config.toml
d_model = 64
n_head = 2
n_kv_head = 2
activation = "geglu"
norm_eps = 1e-05
tie_embeddings = true
init_std_o = 0.0237
init_std_up = 0.101
init_std_down = 0.0137
optimizer = "soap_variant"
lr_mult_up = 0.633
decay_shape = "linear"
final_lr_fraction = 0.0
Each number is 128 + 24 x the weight over the matrix's rms, rounded and kept within 0 to 255. Layers, rows and columns count from 0.

# layer 2 attention query, 64x64, rms 0.102, rows 0-31, columns 32-63
[[173 130 134 108 162  88 123 122 143 130 181 125 122 136 120 112  89 151 144 159 148 174 128 131  76 127 169 141 167 128 113 117]
 [124 130 105 141 179 115  64 102 108 130 193  81 141 123 104 110  84 113 103 143 109 114 142 153 113 114 108 134 134 107 112 144]
 [109 105 106 102 119 136  91  84 113 193 149 149 173 194 151  95  63  98  82 128  89 125  82 113 163 112 123 115 114 154 138 108]
 [141 127 143 110 134 169 163 172 141  62 105 145 107 128 154 136 107 156 100 132 179  94 107  81 154  99 106 136 111 127 133 139]
 [156 134  80 125 130 159 111  75 136  83  83 147 129  72 142 143  68  81 142 125 115 122  91 139 144 140  91  95 126  86 214  79]
 [176  99 118 161 163 165  95  73 132 145 164 104 134 156 114 118 139  94 104 143 122 132 113 122 131 139  89 120 152  84 129  61]
 [128 107 162 144  93 123 126 149 107 157 188 175 101 186 122 138 149 121 119 124  79 120 125 111  86 137 123 146 100 152 120  82]
 [129 142 123 162 141 154  89 122 147  54 160 111 148 119 112 161 111 128 130 150  87 137 134 169  95 173  68 113 161 105 127 152]
 [152 104 199 145  83 139 132 145 169  97 121 163 149 118 129 114 116 126 121 153  88 111 133 140  90 101 135 110 104 166 134 139]
 [142  99 139 135  87  77 159 117 177 185 111 118  78  81 148 127 150 104 162 103 177 155 140 163 148 118 131 171 137  96 145 160]
 [127 169 128  86 162 115 103 130 107  88 116 162 184 185  93 147  90 127  97 121  96 105  92  99 128 105 156 173 117 102 121 159]
 [100 174  89 141 114 129  90 161 141 102 161  96 147 151 152 147 115 108 117 118  87 101 116 153 152 138  98 110 130 140 124 153]
 [104 127  90 125 152 167 117  66 115 138 148  74 169 162 146 141 176  86  84 103 179 178 142 114 130 129 138 137 114 134  78  97]
 [116 149 135 139 146 155 210 120 100 133  73 161  63 142 119 129 107 136 166 100 115 119  74  98 170 159 127 170 120 103 180 123]
 [ 86 158 131 128 158 150 145 139  98 145 122 159  72 159 134 136 109 133  84 146 109  89 161 137  98 105 136 160 107 150 149 185]
 [157 155 114 145 117 103 125 125 132 185 124 110 110 104 125 118 164 113 159 117  95 173 141 161 127 156 147 100  98 162 127 176]
 [164 120 165 165 128 178 142 116 113  90 106 130 145  83 151 135 126 154 159 129 162 110  83 145 130 141 122 136 110  84 140 142]
 [127 158  86 129 135 162 129  91 132 134 127 118  93 155 144 122 157 148 121 102 110 117 121 144 156  79  91 136 108 134  95 151]
 [133 174 119 186 100 123 139 169 101 109 103 149 143 184 147 149 137 119 154 130 154 165 124 107  92 164 121  96 179 137 125 119]
 [111 163 138 110 150 132  82  77  80 106 130 119 148 169 128 129 163 138 138  94  67 153 136  83 111 142 167 115 137 156 120 118]
 [131 141  86 119 149 111 140 117 129 105 107 159 126 101 124 107  99 145 119 137 159 127 113 181 185 101  83 121 142  90 145 103]
 [119 138 129 124  87 161 112 164 172  39  76 139 103 114 137 125 139  83 120 123 132 148  85 157 154 160 114 112  89 134 135 139]
 [120 128 130 158 105 170 151  89 132 119 112 114 101 108 189 132 110 103 105 140 125 114 127 115 140 130 122  69 119 126 155 116]
 [112 212  71 127 183 205  98  76 148 100 155 109 150 144  96 149 101 182 159 131 166  70 135 168 140 108  88  98 123 112 118  98]
 [104 204 138 170  94 162 143 148 113 174 110 118 153 106 117 132 103  86 105 118  93 151 159 114 150 108  90 207 156 141 103 167]
 [131 110  65 108 112 115  74 105 110 180 111 125 120  95 105 116 110 167  75 111 123 139 178 180 113 120 133 103 151 143  87 163]
 [115 128 167 164  66 143 114 123 125 177 158  94 113 135 135  91 130 125 146 174 105 101 117 103 138 125 122 137 152 156 141  90]
 [121 138 126 108 140 128 151  94 162 109 147 125 105 151  83 103 125 130 125 115 118  71 117 133 133 116 109 205 110 113 107 129]
 [ 63 113  91 148 186 127  77  57 110  96 141 107 115 134 103 118 111 171 144 121 125 115 117 148 139 125 117  86 103 144 123  83]
 [133 189  93  99 147 129 172 157 116 132  85 170 107 182 128 100  96 111  82  87 138  79 132 191 170 146  87 107 105  98 188 147]
 [134 138 138 113 106  87 113  93 139 137 140 105 115 110 145 125 173 151 126 129 146  96 136 104 143 160 128 135 139 121  87 143]
 [104 128 135 140 104 150 125 153 114  48 107 135  98 113 111 126 136 162 128 112 110 144 119 163 148 154 127 142 159 139 115 137]]
# layer 2 attention key, 64x64, rms 0.0923, rows 0-31, columns 32-63
[[145 132 142 126  97 171 140 148 119 105 145  85 134 132 136  92  91 140 141 119 124 158 138 131 137 111 151 151 128 134 143  90]
 [137 128 103 115 139 135 117 157 103 129 134 131 157 140 162 161  93 131 126  96 165 135 142 144 134 145 139 153 118 125 119 152]
 [ 94 153 133 137 191  83 110 118 141 115 134 135 148 131 123 116  92 162  85 126 137 146 127 121 118 114 120 109 135 120 108  90]
 [125 155 158 135  91  93 144 107 179 147 129 121 104 165 139  87 103 117 102 151 135 131 129 120 126 133 187  83 111 158 143 134]
 [115 143 191  98 176 148  60 160 105 122 126 124 191 132 124 145 182 124 134 149 152  90 188 134 100 158 148  96 174 117  72 103]
 [114 194 127 131 122 128 105 156  83 119 101 129 169 139 128 118 108 141 147 128 130  93 138 170  90 139 149 194 157 130 120 102]
 [ 92 126 115 107  83 100 103 175 111 164 103 151  72 146 151  89  82 146 123 110 154 140 107 172 153 151 120 147 119 160 140  88]
 [125 157  94  83 150 123  81 161  74 141 135 134 131 119 113 135 167 118 142 130 149 108 116 148  85 136 151 181 116  81 101 101]
 [128 150 122 141 137 102  79 123 135 146 104 131 111 127 126 138 157 120 127 137  82 168 106 109 165 111 140 147 101 144 135 163]
 [ 88 109 132 140 137 128 149 119 123 116 162 125 111  99 133 136 164 145 140 134  94 127 115 114  92  75 117 119 147 159 144 135]
 [202 107 116 119 180 118 141 130 171 131 137 157 150 137 129 118  79 128 105 100 133 162 124 143 124 129 119  73  54 138 111 101]
 [130 106  97 145 152 116 100 134  98 155 167 142 132 149 150 122 132 120 111 121 150 123 130 130 111 118 144 169 104 110 107  94]
 [144 133 128 146 134 124 126 123 143 131 105 131 111 102 117 177 110 144 148 110 144 106 167 134 110 115 124 177 115  85 159 135]
 [130 145 159 162 137 137 121 121 169 150 140  82 107 149  93  98 122 122 121 153 113 148 137  90  95 118 110 119 120 124  91 110]
 [ 88 109 133 109 114 144 125 103 170  95  98 114 103  96 170 133 124 150  76 109 164 152 120  91 171 134 126 127  95 102 104 137]
 [133 142 111  95 152 172  96 108 147 130 151 159 129 120 118 156 120 160 143 140 140 107  94 133 140 115 104 111 139 136 151 126]
 [121 140 134 110 183 115 143 118 157 113 150 122 123 127 138 141 147  91 151 129 153 146 141  99 148 178 144 134 137 116 158 140]
 [142 121  71 134 152 112 113 119 146 124 117 145 123 137 149 137 128 127  88 111 162 128 122 112 135 119 146 144 150 140 140 140]
 [125 127 118 133  98 146  98 118 134 180 114 151 124 160  96 109 145 119 155 146 126 130 130 144 140 132  97 152 123 107 125 117]
 [137 137 149 115 130 143 118 149 124 144  85 141 163 100 170 145  84 126 124  81 110 105 126 141 157 109 136 140 143  92 116 109]
 [113 123 179 138 131 123 135 144  83 101 122 134 162 148 125 140 131 134  89 165 169 146 155 138  67 117 142 122 132 145 142 132]
 [131 140 199 126 104 106  89  98 134 123 159 129 117 129 128 118 169 149 123 121  93 121 108 129 114  96 146 126 118 131  72 125]
 [110 121 122 143 155 118  68 121  83 147 133  87 152 130 151 118 121 144 116 106 144 123 147  84 144 148 162 147 141 125 119 149]
 [116 114 134 131 182 144 132 146 126 139 112 122 165 138  95 145 140 108 112 128 135  61 166 125 131 137 191 123 112  74 147 125]
 [171  95  88  51 164 112 178 166  95 144 157 176  81 139 113 157 105 118 124 160 149 101 120  73  82 129 115 120 126 122  88 115]
 [144 102 111  71 113 157 136 103  91  97 123 153 133 132 109 163 135 153 122 138 127 129 151 131 114 194 113 119 114 155 106 111]
 [ 77 104 118 102 149 106 109 185 163 159 111 133  85 120 149 120 121 106 137 120 125 121 132 156 136 147 142  92 151 125 139 124]
 [152 167  41 181 133 148 155 142 117 100 115 118  85 109 132 100 141 128  59 108 168 155 116 151 124  69 110  89 158 129 128 150]
 [ 85 133 152 161 151 119 143 109 123 134  97 160 165 120 133 122 135 119  94  80 139 116 147 163 125 130 113 168 136  79 105 134]
 [ 90 116 144 154 164 154  77  58 147 107 143 136 148 176 121 133 169 183  85 127 175 116 123  62 167 134 112 131 111 143 113 116]
 [139 132  66 164  87 129 129 150 128 103 137 128 117 124 127  99 132 102 128 147 115  89 107 123 148 143 101 131 158 135 187 137]
 [121 168 139 112  96 111 127 142 105 154  96 115  78 131 125 168 104 146 143 112  71 120 149 108 109 115 122 163 104 124  69 138]]
# layer 2 attention value, 64x64, rms 0.0763, rows 0-14, columns 32-63
[[136 123 132 137 144 149 145 133 116 110 116 136 107 121 121 131 136 103 137  99 145 161 156 129 126 172  89 135 133 108 169 124]
 [165 118 130  97 143  62 171 213 141 161 120 133 104 148 142 130 150 109 114 155 133 179 135 146 133 168 124 118 119 100 110 146]
 [176 111  83 101 111  99 152 103 155 124 116 111 111 118 156 123  98 148  98 105 154  87  94 145 127  95 146 139 110 117 124 113]
 [114 143 146 144 137  98 152 127 147  88 134 136 176 123 138 120  97 113 129 119 103 129 164 139 142 130 133 152 130 119  85 120]
 [118 132 107 158 115 107  72 124 111 105 144 136 118 157 131 138  95  91 108 130 106  94 155 139 118 159 184 118 154 120 122 180]
 [152 185 161 124  94 134 150 156 136 134 138 141 147  89 110 119 121 155 144 107  68 147 122 106 136 146 168 169  97 147 105 134]
 [154 138 121 103 102 121 196 147 147 115  80 134 111 120 126 185 132 107 148 119 119 125 130 127 108 141 116 101  92 125 105 120]
 [103 129 132 123 139 127  70 141  83 113 139 132 116 100 121 120 154 103 100 132  96 126 175 165 127 100  84 124 121 140 181 160]
 [122 133  92 131 104  92 135 131 119 174 120 121 140 122 159 100 119 120 108  80 142 122 154 119 129 109 166 126 139 142 130 161]
 [136 140 168 133 148 154 123  88 162 126 136  97 109 129 123 123 138 163 133  98 118 107 100 156 141 117 117 120 120 107 160 102]
 [119 124 130 114 102 161 108 116 151 149 136 133 104 155 135 110 108 108 113 173 111  93 142  75 177 153 135 179 113 100 134 140]
 [144 108 142 151 165 113 122 132  97 123 129 135 137 150 122 163 148  91  98 156 126 104 119 132  70 137 111 121  92 155 114 152]
 [121 147 158 165 137 135 133  97 126  78 140 139 166 200 119 135 135 175  88 170 118 104 129 102 110 142 101 100 141 135 109 142]
 [154 139  95 110 102 121 124 123 111 153 127 130 121 144 109 119 116  94 131  91 149 106 138 138 132 172 160 177 140  72 126 123]
 [124 143 107 130 159 123 102 164 141 131  95 113 144 138 102  85  86 100 106 116 167 148 131 111 132 153 105 146 165 127 125 119]]
# layer 2 attention output (transposed), 64x64, rms 0.142, rows 0-13, columns 32-63
[[145 163 145 124 128 137 132 118 123 121 129 145 122 144 102 119 145 129 136 106 106 135 138 133 110 160 104 126 146 127 137 127]
 [180 146 163 130 130 119 147 154 144 173 120  47 114 127 159 116 132 105 147 181  82 161 168 148  90 143 130  96 146 101  99 170]
 [179 123 104 137 130 135 167 105 125 149  98 129  97 114 143 112 107 137 128 130 169 102  86 119 134  95 141 128  86 103 152 121]
 [111 126 112 171 113  97 165 134 163  92 108 138 177 137 150 123 136  92 132 121 119 128 117 145  97 164 127 153 145 129 111 138]
 [120  91 100 139 113 151 104 128  92 140 137 147 139 112 158 124 132 110 136 138 110 115 146  94 136 121 218 158 125 108 128 136]
 [127 146 131 143 122 105 142 156 196 137 115 107 136 117 137 118 120 146 112 122  97 140  78 126 144 144 114 147  90 114 167 114]
 [164 151 147  74 107 137 156 117 139 123 105 121 125 130 131 148 147  93 127  96 105 134 124 148 136 140 117  81 102 126 141 107]
 [ 90 131 135 139 156 119  79 127 131 139 143 112 104  97 122 143 134 118  89 120  76 118 140 143 160 124 138 149 126 129 123 176]
 [ 92 113  91 121 108  93 136 131 107 157 110 108 140 130 159  96 146 106 142  99 137 118 117 148 134 122 171 102  97 116 126  92]
 [141 156 127 147 167 160 123 124 113  93 113  99  99 136 130 148 136 159 119 149 153  89 121 158 168 106  89 131 131 104 179 160]
 [157 105 116 144 128 101  77  99 105 138 109 124 105 164  84 123 115 133 126 170 134 105 107 106 158 146 147 113  88  75 140 108]
 [158 144 115 146  96 144 128 140 107 112 120 161 129 138  91 125 153  82  93 134 125 123 100 120  93 133 126 121 113 151 122 147]
 [121  92 125 113 137 161 138 135 151  93 160 129 175 174 148 117 155 153 121 141 109 117 111  95  93 159 135 140 139 103 106 110]
 [144 128 115 125  74 110 138 110 135 124 127 110 115 144 107 103 126 113 121 126 155 120 107 117 175 147 153 148 110 130 145 128]]